config = dict(
    d_model=128,
    n_kv_head=1,
    activation='geglu',
    positions='rope',
    qk_norm=True,
    parallel_block=False,
    lr=0.00816,
    lr_mult_qkv=0.5,
    seq_len=256,
    doc_mask=True,
    train_tokens=151100000,
)
Each number is 128 + 32 x the weight over its row's rms, rounded and kept within 0 to 255. Layers, rows and columns count from 0. Numbers have three digits each. The size before them is the row's rms in percent of the matrix's.

# layer 7 MLP down (transposed), 320x128, rms 0.108, rows 56-127, columns 0-63
098:098163141098097159096159078046135183107134087097111118129134114185128117068136119155099125173082116141126120127070140103150132097151158114129126141190105158084108138141122141159155107134130146
099:112129113156128141146114126134149170110120135152106107091195089150156173120127103128038174186124120115169147090116125176110189178142112121148155161131140084106163167119071083107129161136109180
094:107115138177177135173116133123145076147125076142088158119115140095179149169105050111144156136152117164164130104147108110101087143106136153156118114126217179128119202131141138141067199104076175
110:157091108107106155115119129119137162127182104059150156108084118077092149119100132125104074079083161136123103084107099103128143091144147177190152135083130139168122088089087148156098179136174179
097:105106083117119148150143098184130160134128095137077127108114137217082132102137133087084133161129114133132147113145077137153109124123198138091118125137115182137162165145150153141139126110097102
097:100110175105141144189181177162116131080122144170126167202112112068142135155128105162120149075103077111141134165085101124140178219166134113109173077099123129148167084223076121133096171095130140
100:095084104124188131071132155232135132155149147161149085177133143173148121144086143085171111151155079123175079163086101123185163140102109154086201209139162111114184093088120134106168190140140150
094:130146110114182134114123101181103148133142101144139162140104111150104095128170162158148146117093092193144146160139160101159138160162101118116060168102132158124073156188104201159122161079166120
093:137128182112081158097154086149093100148109131172078127108116155151181141124141146132108096126155129072147148143196138100171078129110144146163115108107084129124000135066115154155128135093144133
099:165040097135192153216120082131123149091089092127083138127099120066210110114130166075130140134125086121083140135126075134126112149108141136100118152073143088099109171125153130089071081093160162
099:126128125132177143120025121146193133181096168138076105118103122093090207064113102141108140169175146140156088099116145121098096179126174145135085129130165102127168143121058105126126109110167104
106:151149125068071136110154150127164100155122145189118129091132119191137185124151139093111111038086128117104117108163139075125205135134122135128139129062132094146123136164133194113092146159125156
101:136168126134144180123089116088152081112146104157133088122176132039118139215161137162103117093087126118166084121123139148152121139139085115095136093155140073125161156078139100135086126132079133
097:207151181123166176150125136128088087170148113160116122048094101118196112109112121114131159171179113115083178083159139144132107134150150169102103111091108118187145103145121131162087060113171087
100:087093149134108153067104100114121137119150136121144100103141088228115168146156153166093112131162115192079126174073124110158111115112106117109157126158107103106077125195091134102168166165167123
106:120107127168141138054154125075100072087128153155119132104100117081077090100145166129094144092082155171158146147107078143112146147134106153150143158150135108094166141115128167104149117068120121
103:120116139125143106154163162077119105140099077100133082067109134113093168112096126080129129096177080139148176071156104132134141200138132115083162191142122052115119159202146149123142090129068160
093:137177100110172123130068141122080156156134102178160145123160181189109124145150118082186129099131137109148106152098145122069145101119168036161118129091111131192148103087129139113146117131120094
102:127166156115145128159108163095165071131148096185085075198126138101137149183137137139156152162130133139143063137085147137100105155123169142138122137163079172182189132104064068129090110137102118
103:096135135118112181132143147167136122128050115104118106174121085143162078146138138146134102106184096082128131073115094087156185052134106172108132095165179102122130108130141082131109064114141149
103:134138142140093124145097079127104182157112125084157114141107134107121179166146129140102070130135158106198163149146110102159168180139108136142051178061082142136123145081101088132142165173043179
101:131117124131068156184037087129153152133116148168104128133162129126120072177122113077166123118094180128139133132190081117097122116109129067098157073109168098130121092106159156143080099126185146
105:150082125134121151095114157091103141182135152114166127099110124092159157085183104137107145083116112163150177161129166129080183052156100081129081108158170132120122123157113153127110148152105110
103:125146106141159170148157139070088121139132096137132095135075186129051170097105144140174163120129127103110107146093166089104131149155105094119175191201083140052132161080154131091148104131136148
105:128149151098119116112124167127071103085130128180105122071068094041127090162168124161107165144157164089157121160082160131155133145137122140131161109113158144126117105115067085148137091126093113
102:157153068126169095114103176070078120146148108105126131104192123154186124150093148101112126115142162116123107073178100120099115157185115144112133156192158093153169165138181096115167172119135103
103:171178156139098189129127116179105183178155110076135128134140105089100050091142168100097150148112119131096106115133113156124173149125162127122156155161111107046139148181138150132095116103122073
104:103150148185145104136114070165124104124100112098121081097123159070115100123201159060133137175168107177163108127113162118135142178092159136132104103123056111122093120109127118127136108174097147
102:116128102139078110164216113145129144149075143106091126132133134136183072125186132109207137158123157098126170082143149121148134125157106123124119137130186138137167118127096110127223130145103180
106:151082137088136109140173077126142120159128141139075179131097149132166125162142151165075111064105128153170082164125096144151164155102131146191040191097115159122159139104148122096106124142086101
102:164122102150099077162123144074213113120099110182120159116128118063154138092174146147134113170117087104110155153129113131105174141135143111141122137127145106155069116097107132133087223093097115
099:190138087127169127116121111134132182179122179092110119139100107082082123130179202174153134129165117108129137140118148146100097158134131055147121199136110115160152109112130086147148084124170098
096:125090150103109162178070160075141113197057101117117078046120125158097096119145131170117136069188118116106129123113068120105158110133102110105121141095161080153099150140116121155119143150128081
098:123125116139125161116165174075136123139135143070108083159097124154107101129161161111155131119198141110189170119113083120105130129107045080177085134156095115165123104127158153081086138132081126
101:131090112116094174168145090182190123094147145126138142117075092123209112140165170129148082136146134086155111151135148193085141142095051145188128173070136099086147153107108133169131126130174138
105:077085085133111166156164163167125114100137141133176139034106180090094120101170101143144107153116157127108114116093177130099201116143127113165122104112147125145159105158148155166197098139097150
106:131065132108092148101115042077128137151180125120075158134132158069144139170204091100220089137160117154197158121160149073141149144107102072098093128114089175173100154147174075074160103116134098
094:124136200182096156135118164136119167151116162129123129152106113093179101179177115088125104118096057088134111129098131147078158170082156161126127118235112124055165142121148107125128132117078137
091:077133101141107101115100177110127106114116127107147166103189136025208111087138140143155138117088081147111149092065137131152133161131191103129154150117127125119161198106119169165138090145146165
099:113183133041103164190139129141158129135118153083110147135165160135106157170093128117127076089158142146115121100122166117126144133151115154097144158091091117102133143090110174185107121110115136
092:098122125104114122143099149115179139130095135075150189177161148068198128162131173116088114117083126165103127140158134109147106147112125152150100152121108103103134086056137129110146110127096136
106:129082224083118149102117139110127140091156145124104155146169117163119093090104117074142147129135114160170100094157156168100138105118061139093132185173136121104118095104212054120096131118232148
094:156129099106144166133090135108138120130183138062168082141137108152128128153159142164142084142100123091061126101189139106162168068087182083110126188162109060132108185097161129124138120124180155
106:178121136147141094181126141129143230108103143114135149079110244151192134148152110162136096102188111110137150133127094121151138044130106146109136115116138149135173184125121149118124167150130141
098:107119171195147149091124133102088137113141130117093084140194120186163096086093139111143107193130115147140189146126109194134079141131127202087147149113159200124107222145093142126172080119146116
093:136089093082115139083074100117114103120120095145045075179143135142200106094132130150124187120160144121132102116112121118141102140120093108086122106155220137084083144085161127128146111146147123
100:172146162098157060074126149155089136091132110073118083179122157133111170079183108187147057141150146090132095157131138139154145129170100125102169102121164128097111109148197121112106138113100168
109:127150143135139168121135105137131128094154133099119063065136103160136149148049090096100180119126150181144102074156206118124126082141140158140167167093119060120174085157155139069140079188141158
105:182156147099136158117146152164079137102185156117132142057178043147092095114164115148127150175125172124144149102117122160125169168108117081142112070090115135091125173140104195138117152165183132
103:100131101128125181144110118121124180116169129111209186151154156056105114138082141098105074135101080104108138145132095108103145120153111149145123133178094097189167152090146127197154199166142126
102:125162133099130160157086114121097134072152174084131169074125105131105154117153124127125098082131143082135071134111176173133123135107098131117106084127118134113120144101152121071129122154255135
101:142170104082125126082129096133159077149182145127141156160135085103122123120153152141071103174103104131129155148095151151122146112085162131163113115115139125092136169134177118095112035107125206
102:119142109155094137149181108105108140151192085129114100098119138255143104112131080163150159146150106158149141118103147068167092125144125137161109170134115092171140140150080080154107108136115165
098:162132108153126128083128112097175115146073149163109133181134157190136177136177119160110056085104130131191089131128113106079148145112152144113133143085092129080113150106142079120162123127139173
095:141166136130173131130089144096157066089079116126112142163101096142171095149157095169182071113104158130116126075110080119080072119156159154167140190114102131090103104153144187169114091122121116
100:126103072166100108135173128151121132104109148104141135161174169171109098185112134167170095154122130156162056120110090184130108146149126108145218086148097152079116177047153149130130118095144149
102:151146181081110128130151055117104109198090196088131121096114110130196133130101125144129100101142129121076108107105171117163068142110148137099100098084090163111110153172156127132108141138160122
105:119124113171126113179135063171160151124065107116120143091156129068085114143086139133164143099097099153100106130190168123154148122110134088208094157145175174145142141161104095096137129152116138
102:114150145126146069161098137090181105148105136180147088089143155103179172165148090147152118096142162086128146159138110170113120194154174106128090108072111101172099133172155136101170126091176099
100:078111137182106103120107171117150161116120121135151136143126128173097090095060113089148197174151109138162202170124088123092118157130184067107112127126105105129200192071106169171153120135095079
104:135161146095175168117129004156095097123150103067174132154102126087090098120059080119136158202130149178088167126153119109180096114128121149184151168141155060126122066121132087169124090160113103
099:146195094094090119138093107172133160128174043101132154058106149171110110112129077116081142112160151152124129152123081102152161145149127157142126177126139114073085138106155145138113130097148135
099:167095120107072129082114090129168112128103122048119080070138141230141137139127093138137080153068120195124128121094119142129110123118143177171074124187169117150128110095105111118120121121166046
101:064126126145172139111158120154088139150080159072156085205066118121145112117106136072148108149114117119094134153158106090101142143121137165100166182120199115124128214147130151127186111150127105
101:081122100180112133092116189109136126119172096090097101068081129146136138109137104103158126135071069099087150121187066127114147135139135129092138106121138113077141165144122103094105126139099141
109:133103105117084081108130135100115150151136101161136119074114077184078171136111116178177154087152122134172129132143120113144101091136118115170141117154098132114118095135132049138151149142139105
095:111092110083097120162133081162133088102140176108184135157166129140095131115165098122140126063089139182134165095073138095155115090122120134120156143169114189104113123129156094136082106077065110
094:076172110114133169115091097107072101105111132154086116052121159152126163160131121114133101095116092107143105200160185120163122127153177146201097128153145174171198118161096125137121184130136117
100:149118152077121095102127110130091159135100145207144189103121145219112152132107130170106066184117111096175120159175091180115106150143120159138131149069141113119088165142088116189176141138102141
098:113166151121157093098096113134143055089071128084119077160096100080076118112079132155112150153132153119100121094145172138107151114142157168119099068147106152118197130146164124082146110119141121
098:108123093111131126106174127150132103126160102148169137125173150156138131092139144055206122089074156175101129080127121132142149134126071109129155124124156171127159165088123149138118171074113153
101:149108102133134143095172090139150097156114136101140111058138083106115164187110114165139196173169135083113142139082115151171034140143141110181132105165131165146077179106115129152102101138133129
# layer 7 MLP gate, 320x128, rms 0.173, rows 57-127, columns 0-63
101:143099163147102146098105191085118094062092092163153126114134065088123126102042131069142081077079153160115148095105124090118113134120142101060136146099184091064122113159116132082115134106157116
100:155129074090092142119161093097123139072175122090143146112116158094077137144096151145165065127173123112130125147092118155095131070197139140104144087096101171136094118104104113131073101208153075
111:131118084100196124111161134142192120145140121090146162151107142119131121088117165154118113098172157121071107086141073160111149115157203101105142089107108120194130151153084169193132120143158133
099:130133100109100073118084149129116118108135189137126127112149201175193136131117106177016110084166155112105130086160144186122116087098112135142139105126149182215072152143100130101129121115147143
095:157188173148097121084138123071148131127137093111102171138114176174120132108133139176118156205095177057142159143135140095156105122169105183160104102169108066156090127106159136181136116144119131
101:064161160124148134125088205168072162161100156098126085126133144112103140157121073125101126090125102157091148111063171091183073147114073151108146102176133057117098095123124112112122134110143115
106:140156122089106157133074130126105096166115086138094155132152186200094085139105152152128159136092133101191163147088141102115093186205036124155097058169210132095076101101127153158112126149124164
097:167130064116166092122132193121146141127159123116180143097224155134167153086089069156102164090119192154125097101151138107117077162102118133111139138142112171079178093085088078132112125145152113
103:130122110067048141113093071146036093141153094098077087155110125126089101126089136113205102125216124094109152110171129133132093128110139088103113082092140155126127159133109208162108128112118142
103:134103132128153092090120115160096093127169162128201123118081070140123140142094112159118141085151146161110097135161160131098100134130106084077115062074193118148150116105132160143137134142086122
101:138100105129139099147122096119123090177174172067126161045168198152135124104150144184129120115121109137136133142199190110109113155208093090123123102107114148061080181064103117117138162154152125
099:154079135109099116255148109133109183132101181080184142173105096170107111145106142189193096149162142106094119098154131114130169106108089146139099104117141133183103159095090135130154135149141094
095:098084116131143100065162140154141080167136137096114114179094108147117149128164100132129130157170106139100134220165112167153106120171140042125107127172174146093109172066117106091145091134123152
099:138157145154149135116095072119112098112137118126149104149134121107119112080071137155153101109159100097098105169166118151083155189122110142064215128137147106110143145119136179177185116109149129
099:100187100089133122130161093102173089166137132143067089149142151203164180123095129092159135174119137075154088101155147149130072054116136128115146078124102182167140132138158123142132115168097148
111:124145158087132055106121147170098121092145148111077065155083132127123115087098145158125191120149143124141091116138166109048052155182132128070113139213124160123096128094020165141147092156156111
098:131143121133123119120070163104096139043147144112115144193143125143111134132141089098136081095158112159108111220089089164079163084187138128097141153095133132177143109098090147104130089103115149
091:131143157114081135162140167130145105091129172119090114120162144151116156106126181050121087151084156101118151078143109143131123136145164158147101206102127121124080180132112174167111127155119086
109:176150106163153139100123088156159088099178127140182117071161139191171130117082156111150154186112126142089163116124164143223122134145152148121039146139144076148114126157158180090150140146114154
101:124137129111175162081110135127158159078157114112182107122134209137160138174160153125120080188084167093066124158139103149103115134159104123101091078126113153110114136115175140117180126087129147
098:134143187134124109158158132124110089151156192130124126125158129161151151102159129198094140080070179146075140138139155127101134147085153121154104145152147124093132105147082069094164137119135112
102:185075118073051090071138156146128121149167147133149120105095121147108144107107152170103099138147174152212104079177113127084128125128091122108127146097129129128117120134033163140149077126185131
094:080159105087123127088178114090176146094158163103118184203123170164190142110109132110115138085097110129108152102151114167077130145105117149154158120108176154126171098163110115125163100115126155
107:112064214130099111108072141127123098100201163099141089133134120146145130109082167145103157069095148156122076154124159098112150098100092141156138206120130131108082094137119153130125113126082111
105:127088172101114083127086128119168071128148148204153148131095075089079186147078117150133154124115136099174121104138111145081126148141099118121144106136116153163089064124103072095109095121095131
102:175124195137051183143133081142091121177098170075121101185146125154152128178105136180109113142147163121122140147177143172121156112123127123144152152123109145108104084155122109126170188111185126
103:129100125129163139141134126190138064174128188108158123112138127105087067124206114084191158082133101145124105153149175102134165180147100110105151077140066192111073102119104117159125150163064134
105:138150125105137152154104074199086139100094115177119172132142128109124165135074142105110183113090118109140162103189100112067163091100130089087120095165062158152195119116124133104149119103136075
102:128138147122117150177138148198116063173150141128094205139104122166178058120129143132184111108099152127141110135124107188105171129136168137130092161140087148157118088137116133118117152164140055
093:050083135151091077115113128175132160112109108139113095128162098154096165055173120103087154143131107141103166138141089137101152139167120092151104118119093087088080122126131140171102095118109143
103:154072147100142172146185072125152178133148153158188076131128130147141082202111159102126137128148149082086101101143163082111102138155111114158116117087161124149157085175152092106128147072158164
099:112123116134132116128128115165155143152182171148165107116093061130194134198123127069113094194104142063159109157133171054137101151117117155112065134047140107155159161134071136094173079136123140
100:124185016106136114138144077131127127126143143093160071161137096108115162145128133100132109113066081107140153137159133201104128111112071116101074136114160164133091184180091166178132055175140120
098:133146148148134178084114143121098119109091081143181167159136141090112086185151120125126077106043113117046152119098118167059084132129129155107099117056099122138115142103166078152090110139174187
105:130093100142129111158106137105183133104175185146122125077116154150149130181093133146155100171139190119130145086205151183093105153099114056093129107166160128155163136112133205086149114110121120
096:111093156078129070118100061118128133159143203110138140211121068173112121160166118143138141103153165108135178103182123091121092076110065129065116100084118182114118120157136119146123085114143203
099:103162091080074173105124128119105063148117150096147114075104146117084130204079106099154098131152138132112119086154063094179103086196183078146128168123187126167129185155136140143157104120141115
096:146140143129174119176159133112158124138139125094151093132110129080092122163082075141141189120126155140120140105161125163146121077089088116113140086115109118155165099106078079123097140139156081
106:106111118098150093151108127166117146165120183127123100134094136123121098105127051131124087142093125099140130138066162150175079153128104101154116080192088171134163108126139081158149149163158152
101:140093105092149080142110103065113118153172110128142183130107098131080160093127117141136128105093132116166084091034169165149121112122098165059180084144113153130158145113113064073067086158142161
108:111152136117094108155094102103116111135110141135064116121109119134169082113138100241126085107086144110131157128185080088110147127137130112133079103090221169089113151129137125125169173162089133
097:152130138082151108145155088133087107116104122151105077066091071155132098141126180091152139113107114142162137134071144105092093112153131115123107156104065100111199110138115100177115101173167156
104:150081120189138095080113179115156085070082119108148108136121105171114137156083118173087136154179171105146142171133144094200125105144102129123130095147146123103149072129104110143148166098143175
099:134050149135169161133162156144059106093136109074175097171142202119141127107140094105093123076081144147110174106146127137116106111078212126094176123088081105110148131150168087137141070111145163
100:175082148163103094100139155118085102067186115157119143163117131155152168101084147119126133130165158088130148142094116117208141090119113165090149154090101160146108145191172149175141125096149167
097:072133146179135083059144113094117152141007167137081123193138136139128065098149152153155098162117148105176167098077157131161088110133144133132187097207154145060145096147110108131189137111117113
108:129137129112083128152089103144156146159072108146094102140103087098137130096165145094134116132160141103047176152132106107080183139160068098169164132145173192176100159079118059138156093133111150
104:052109134146185098092106122121079109142080140111136149164084159127164098115146134161121142103155129150153141108174110107098062117155150108084163199120165124183129130131147081086074173162154134
099:178137110054111127116122149081110123150088119115097124141156090216093122161202084139162173112130118089156154110109182101130094107098122062112135078133164192128129117141147130113159124119134113
099:076134080153123125161122086088055183166141140163162142126118176136140162147100141123125138175147129104108136205111116142121172089149086108111128114125136161139134092095134091138133120098101090
101:140119159136076097073121134105078142162145177143143182212136151137157130138115123131129079122113139192098087121153082166126145166142138085082158077181091102044096164139075092091174076101087153
096:149142111146180118135107173141100181135095173072135151123099145185177128177098123173117155165125141101155131098166092157103172133073147171151157079153089157131136156155089133091179114117150149
101:126130118100138127149130125171163173128102132195098176127128135162143238158150086146147146124136147176136157094145094178093171173164137172097080063127077151060086158137171090110178133127108202
101:117115196123123113124129063155099174111196160134140091107109108143104095159166094115097167102118144123138190142093178138089107072128130104156102116145180144124127080127037103129147202153109136
099:170151074163111135147091122107117157122133101108087155082171158170157129168088126173104092166151161168141094138147170148065115131113143074122182099139102151118160150131118124134092093116160175
101:112113134137132052129109151112191131023113106158135186107145123155124157110147162156116166156074152091107185127070100164131175119138091101125148173148098145159151175145097126099171153148108130
104:122079188089134112168106223169052118149162182095170105101124150090121128113164132147100136173100151145107100149137125170114185128154098141091212103103134100066107119115136114138130151120107154
100:169099156087162183135120137184125107127173105114114143162106123132123145091099133148096094187130139198159123141114126067128102107112095135103094123172132112126124105146115125178121103145066149
098:166124085162129098162106167143117076127142112183163109124079136145161114127100100078068101117146127139066104128151118188141158153108171063114092127158210089123150076137123149100089111114154108
106:136111089099232145133053082115103169208129118079131134155091179147080130128082033113107131161102157140147163142146068107199123121112175126106127125080095138143158179148156126187090131123116118
101:145184158099137109165134103118170151140208117182069121048117128142099121122077071123099171069073125148119135102105104117127120092188109172101128133152132117125180175129125096153064158097161100
098:200167148098114154092115082090155168102125057110170124097173101068205077148169116115196144102160112073067153101094058124118165115092143147130123161147147053107126084110110076111127132150140141
099:160068065113165139055090128144106174130166174085142138036064126136143092143152153153110135093091136123176145153175139076119178100106126119177093101075108115116168096121157116120138165079098118
101:164135148153124133126107106125091079128132113137125118132099129162116152183142113165177107074113200095168124114086152082128155151112132131120163098132149158113174126093168169191164080160167184
103:096164143160147110166133111122144082099152168123170129104167116204154112140143138156119138110117080170124128134091144182162137226113100043068146121114168144147094116179121104133105130125127106
101:138186161064150112164142144169122133109129207114162161116093139102162100144093120098147114186153095083164130124100148134156161110157137133070088171047136060132118114167119139113122101163170121
096:140161167121111090127134148166133120096103138161101105090074123069115077165152120139148069115164103168118182167130135138051111116127099123118112110140192107132150129153142176155189122121134104
094:108116172164101054132113112123115161120118110164133145093061130130160172209113151075170093124102119125102123107065113079092126145165140161163152143142097100161127105137163143120113107115149113
100:181114133166143158138110163171149120125144150093122130128153111127094184186144149123090139095103183163073124114151102134127143118188152104140100106110111103140116130069051164112131153098136188
099:102209127116107095148133114082154100140076159166152091129116111143083135161143163108181118076150175122080140198130203164119142157102128134101136080159133085144133169093173176077148076106106167
098:173126139121150161062116184142111190157160123141031133070114136092151175157137148117097167158105120086112106150161128160097082120133159149135058080142176138100151178144099090155106136121173139
# layer 7 MLP up, 320x128, rms 0.187, rows 57-127, columns 0-63
095:108105103088101035128106080133120102164114153139181099175125143158174097082125094200097096144087125131130123126126075112211172119119096138107074123123104125124046154106148116128124165153065114
093:112112120148100140147171132111063158196103164083146126155191089099090134106163149096056138128094137120128121110087091150153101160202075165116122126137076123117129081132177110116178133108151089
107:086164088150151094142164119115181195060147138137152131110123059149144137140090135132093063071120164173112153169089115131105150130117103097115134063102123192153161123127079156113140089074208160
101:115125080146169144183127127072158118097164118169140149128109174161073130145107103147144157104135150097154106112177051115212129146151126077170112115082109121172085078146111084105152182104177144
096:180105125120134095126152130140110140097143095178183152163117185085157101120171086111107141055077133147066151106138141129136137115053157150150111124108120080141104120112092164140089170119085114
099:084060115147204162112115148164111103168090164183147106141137157140216125091113112128126147154125124151117088096103121077149135105116143135102077093125146125170116095097126127106177137128160132
102:162231114209148153135081151130111118147165190091190143093141149127106081102113145172148177152109113140079102172122142148117154141132127129104126120137162178123152130147159181139112172100137165
095:067099066187117081123095078125128126192204144123091166126182152161123122150079112099130154085168154132165116087103139158136124092097143142109115111128094128171116181138151080113167141078110114
098:144142085135141087170159120153162095097098154153059142027113091142149186073121146151087162087170134077169101126120095136146069142129126153116163134151148084089102080153098153138101125129126099
099:147149135145142133072144157108150126181091164087126163165122123116096151156190099117151133115097126147120117155144094147122080144123170126110099135179016094099156088168126132077198141086138155
103:131148095148085121073159126144110145119148102012094135075141108151112182139087144149155164136094158101153147119122096098117136120116125121111182171128194088112137162092106144097137176137128140
106:174083182173138193126176111117066109132161108100198097168131144118116151152177169135164119063125121141141129125106217142141116120150126118115123094097088086171125171102136150140137143153158113
094:117162095129144171101044129085172121140097146159122069098125093136105112113100080134177040146141135141117101145126163119077168156109104162163172118133132138134165112102166108063094130097091170
100:130128152129098130084107141184103140141161150104108129116125142198166147091123170116163113160143139099139092031172122090141161181131130113138152171104135098106163166169166106140113115126139148
106:171113148095143115202117092143131147092199121103141110129166123134113126110119180130166112151121206112097136144165183109144172078092144204121116081100149101108121072167162169153146150196106110
112:100125148149084092129129097168119107184139074101086067121155194149121078108077127111109142130122166148096177122186121162141071129188110155073123144130105111046135183110112126092172099099106175
093:117131147190137100065084136203131091146133130125152137162126143128139133137172126136137097039158133118121074148137115163156103062136145074130144083144138151138133146084084134100178120141140106
097:087111102133144089174144149095100115140101154107139071115080170106078114146142146121188070164154173175049112091071215148144133114116131129179205172171148154105106150152098116204084116103156099
113:130133107101116125142126137137142065157165134144111100169108090120103134124134074156142137140130107096145159105128109099128228126182141130151159178079118117169054127108130080147119121156122146
106:173145120110094110076050165119108142148082131171153130157172150083168125164180080069091140110101223121122126129144146067081131157123118089120129135125083121152165168131122127078072147095125127
099:178103127137139116080074098117198161192117082109137144127102143105171154155123118157150166149111132140140120108165079143085095166104123054124138090121101140049114168057139165162114131132134162
105:104131140088154170092146204167124116138051122096093067146070168159100143136139138144115096069183121120141169167145109146115144101170108105096148114124100106091110130187111128131153133114139108
102:117160132134078093144181154074135149142175174153159157165084160117170059084127133126134129128135167152097109146085176175148076084122127081127066141094115106117107189189125085132084159113200135
103:146081115129104172123107139109102105104134128095118111155130116128186156191124119222132133179081148126130148132062167093104107169116056140106158118142172067118166110129070090141124078143069135
107:162153033182178149106142105089142188147127092104108064141187147109106084120096093137110172085106126201126179132103110141156127167167098171095143091179173085137121111144135122101144164163122107
109:153146138171134139149179090156097107113177097133072108128153170098097124126073131081137126121146123132168136147157167193115155117074097142155067203129144122112152120080112114123045106102155094
106:154126133169156075120147098141143114123109139084092160118071102205102099126195092110195177106124174174156105127109088127150109143132134117145173068114133198075157151089093186134157123199076140
102:132090121151127145140175106118122116141110112145117090122185122147143063117184165141129134101156117103129121124073143127176115126097107152116126173098140128141109130113102115094122184173126211
106:102129168166120180164145128130123107117135105124086089133119132133136109120132109176129027064108091113144105087160152106156181166168136074110071063115128151182129113105106158107097150102077089
096:130106128144068179168132112165141099112134167082101147139133105134093128127120166119096116115098139126119145153124116160152147107107130129123129102124084183029089131108110126153178144112154226
098:095157127077122149085087152193080126080071134069106106108154134106122191164161179160165114140161137087112095103098152155128103140162124103170096133167081139142113172091155119130104136086187133
096:167121173124103161159112140100110155129110140133127071155129149108105132116084130095114117135151127050168147135066110104097130084084147105120116136163152082133101121084162058200081166077176121
105:129151177104150107120132138129192107113094116148152128118128163133172086125149122132108080153212120169141164125056058092144116100113145120144109126147088121161114120151158137090120132163080157
105:049097125123115111180178119144114124078130131125170125101152113141129092162123138124138119110185141098105080148176080128087099117106126119089167098126065087178125114115076140188098151094137169
106:093074112152156196137142122124135147109119166130165169043168100173139088164118099118151174146117123127140130120151158128119146129128037138124070086137100174131163119104126128142133141128123052
102:161130167113082200113116097107180138104104161175162101111161098162129107104171139159165120117183139171128127121077145082139113128115159041078100114180143140159112149179145090145114079139094100
099:105164122115097140126145220128116154144118136154125106154169142103171109112166148116140158114139102082119133137206125097124185085152119189164128095094146145113136119082157138102121132116092085
086:124151086144160098130129102122103134092170123131053140142102133040127113127074081086137164125149104099106200106170124115170131116064133090118139114105099196108157147141149119175128080109118100
103:199120132103165150112147157147103140076133112116117161086149129114091073134093141140050119139094133145135101196118113128091065079068145164158163127170192107144095060170190157143102115125131093
093:157099104097076142119130176090123115104153126145101099147120102080146152111092113133110089136122133085170128074096129132168185141110140120168104059043159153138132110149084130138115083148137070
111:094093177177110137111166116145176168064103127109111130102084117073153115133139152043092153151131159102113094110155157135114135180135103125167167130117105095119134078152139144112115091109144088
097:147136125145124154189090082098143094197117169109168091194169101149109141178140121069129087175120078103075091087160139149086105127145168134156125159130089122129091130103124139202132093151151137
102:073171128084061192170133134088160103068122130158135134174115205117137168133129180111143097113099153095106136120189138077163085125112146115081100089120110123181116131172089120136120149134088118
097:122178098142170159145145186097100101115185063115123084141146146162114122108150109096098102146188097143154152146052105108102124085122181174125103130122141114125113141112137126106094172097124141
092:113169122108134100109122147131060110154108121161092127133117130127156109159116124202114147114112119142133125107130087098207112122105178073142117148183227149148123131138108159150148093173104091
096:137192198147187128153149133171120173108157195129148118104105139151121140080141178121084117108136173094148146116171089162131174111180112130167114132149126142117141064128135160119083080124156123
105:111102117107163143153118108132161150091134199160116158141103129135142122164102188163093184079109134146172104168140154116097101090074102121137174093160116108089144107176142103127137116112255138
110:142142135116077152097161079163119095177142129133140112071114097168111100111179129210119124107146121140144141078101173052105147130101134105139105144092079109085122099126125190117157154119160115
104:109075082182101183134096174121101137140172091138131117130132135090137105145077209094147025101107123118074153119135127118111126091170163166133135143132124095144091162163147136127182133160078109
101:121145080108165094150090144113089158108125134147186175128070070131114131094128169105169135124113116145092133146128162180154107106127125090069146107117149149147107111131140192123158126150166133
100:137170156067075113142057126100149122132127132101164134108157122071119063102136158142169106119120122143146124169129117129056139085132149141127130154134127082101173173130089133059051071098130180
097:113110114144147144180149131139097141117106158108177115202159134102074173166107103203116127110137182131102151101163094126143163171100158118126122121141097110094130137189132130093075155113154145
098:178160071137147152077130104092164109124109132100153151133165134136212105121105151088106127122090152123167124155151092128147100145165072179142156134116136075069124127099176104136137109153116156
096:128147169126168128186082127145068142112160113187120116142116131098089200168135106180158064137106110148089144119121145196075120100165147153091125163135133118111063114109129099137147118116170104
100:101119124120104112127150141183120125074154087139133122106080129153137123105107119171122068188104137135148123129107077096097140107047138043105169077144137060169154135109168103178104064101125138
098:141145164116153167101154151084110133169102168124067096201160167137102174116166098077113162090165116099093101127124139158078050158170074113088091079125100167143167061139135144130118199143200105
105:088153054132096116109138102161141095128140040105089156117098161115172112110138160110111155137130102114131111092165090112102121142093130122170077183126149124160205086103060135138118083146138161
099:125122137087115099206149131113148087134179122185064065095127104144119146147166099094123136134122103148181147158134134165083172118107071124148095107091088097147143082161148102077128073086157138
101:102123096208173116105099149108160139099112111094100186108145143094165092042117153067064151125149170133143102165102160139110190205121179178116102167129136122098170158120107135164157103130150152
099:127116129137129148107145076098125141095154125095120067203134103091114186133152122143126134194135118174077102153151168147136142134180110122076138107143167151132130071126096129146130104087115148
099:141164166168103157139079113175087145086167100125142099156113142125091095067114149120135146141110078143162129117128099162116111144167203141093134134127182140129118143171207134174216103140148097
098:111079143130179127145104153113094151136104104085185175119128130117158127125173155071131114147120142167136052136090152086129097101121075101124103156103129128097141135095143106124159112063087169
102:110145157093141133096144115095109179063106083111062109090112149126100134150139163109096090154124158126103138085124092130139125081213094102122121161148137135129081153194120158087172085148172119
096:084075084147150162146148141163124154109128130112169094154130105120144098108072157174176136111165131131105113118137091161090135150169158176146117114066112147101148160164126122112173176141140150
106:149129172173046111138168092083127087197145158161126141065179062111101115073104129189173150162151095148151103146108147155192146116161144079141127111128120111093186129141099092094151109154132084
103:111074111130140101125106112091125117115088123101113128080107112090113074186107138121158108135127130166085099123166170148200123104113146104095128138071123138147067198145086130114133116071098146
089:085109123173131084126143095164095052097170142133086069142107123137138146107172141107117101127132092146121100146137142089073171162181153131171108126096153157149145065151129137157131144100116184
099:170131095121110099145147117151077091125051125170157177095149129086116203142093144159079108143169080173109176166080133098115118094139101136152117198074162126093162140142145095165114105088112196
098:104142106132127104069107131094103103090129148111128063142124171111121109142155115094128138136139104172115090065182138144145083184149133153100115076103107149161174143151097119107183103145132146
103:146100188182076197118150135183185082168093130181147181157124119106118123093121097164180139120108097131085129131157156119119165040104124136170127152067090101102128120156140145138184076144178130
101:148084184127142162179104141108120136064165110101160151108154097173150052087109112123129114115109145093120119123172096122147136206091129139124098088129138121064144132076107185140186119107162140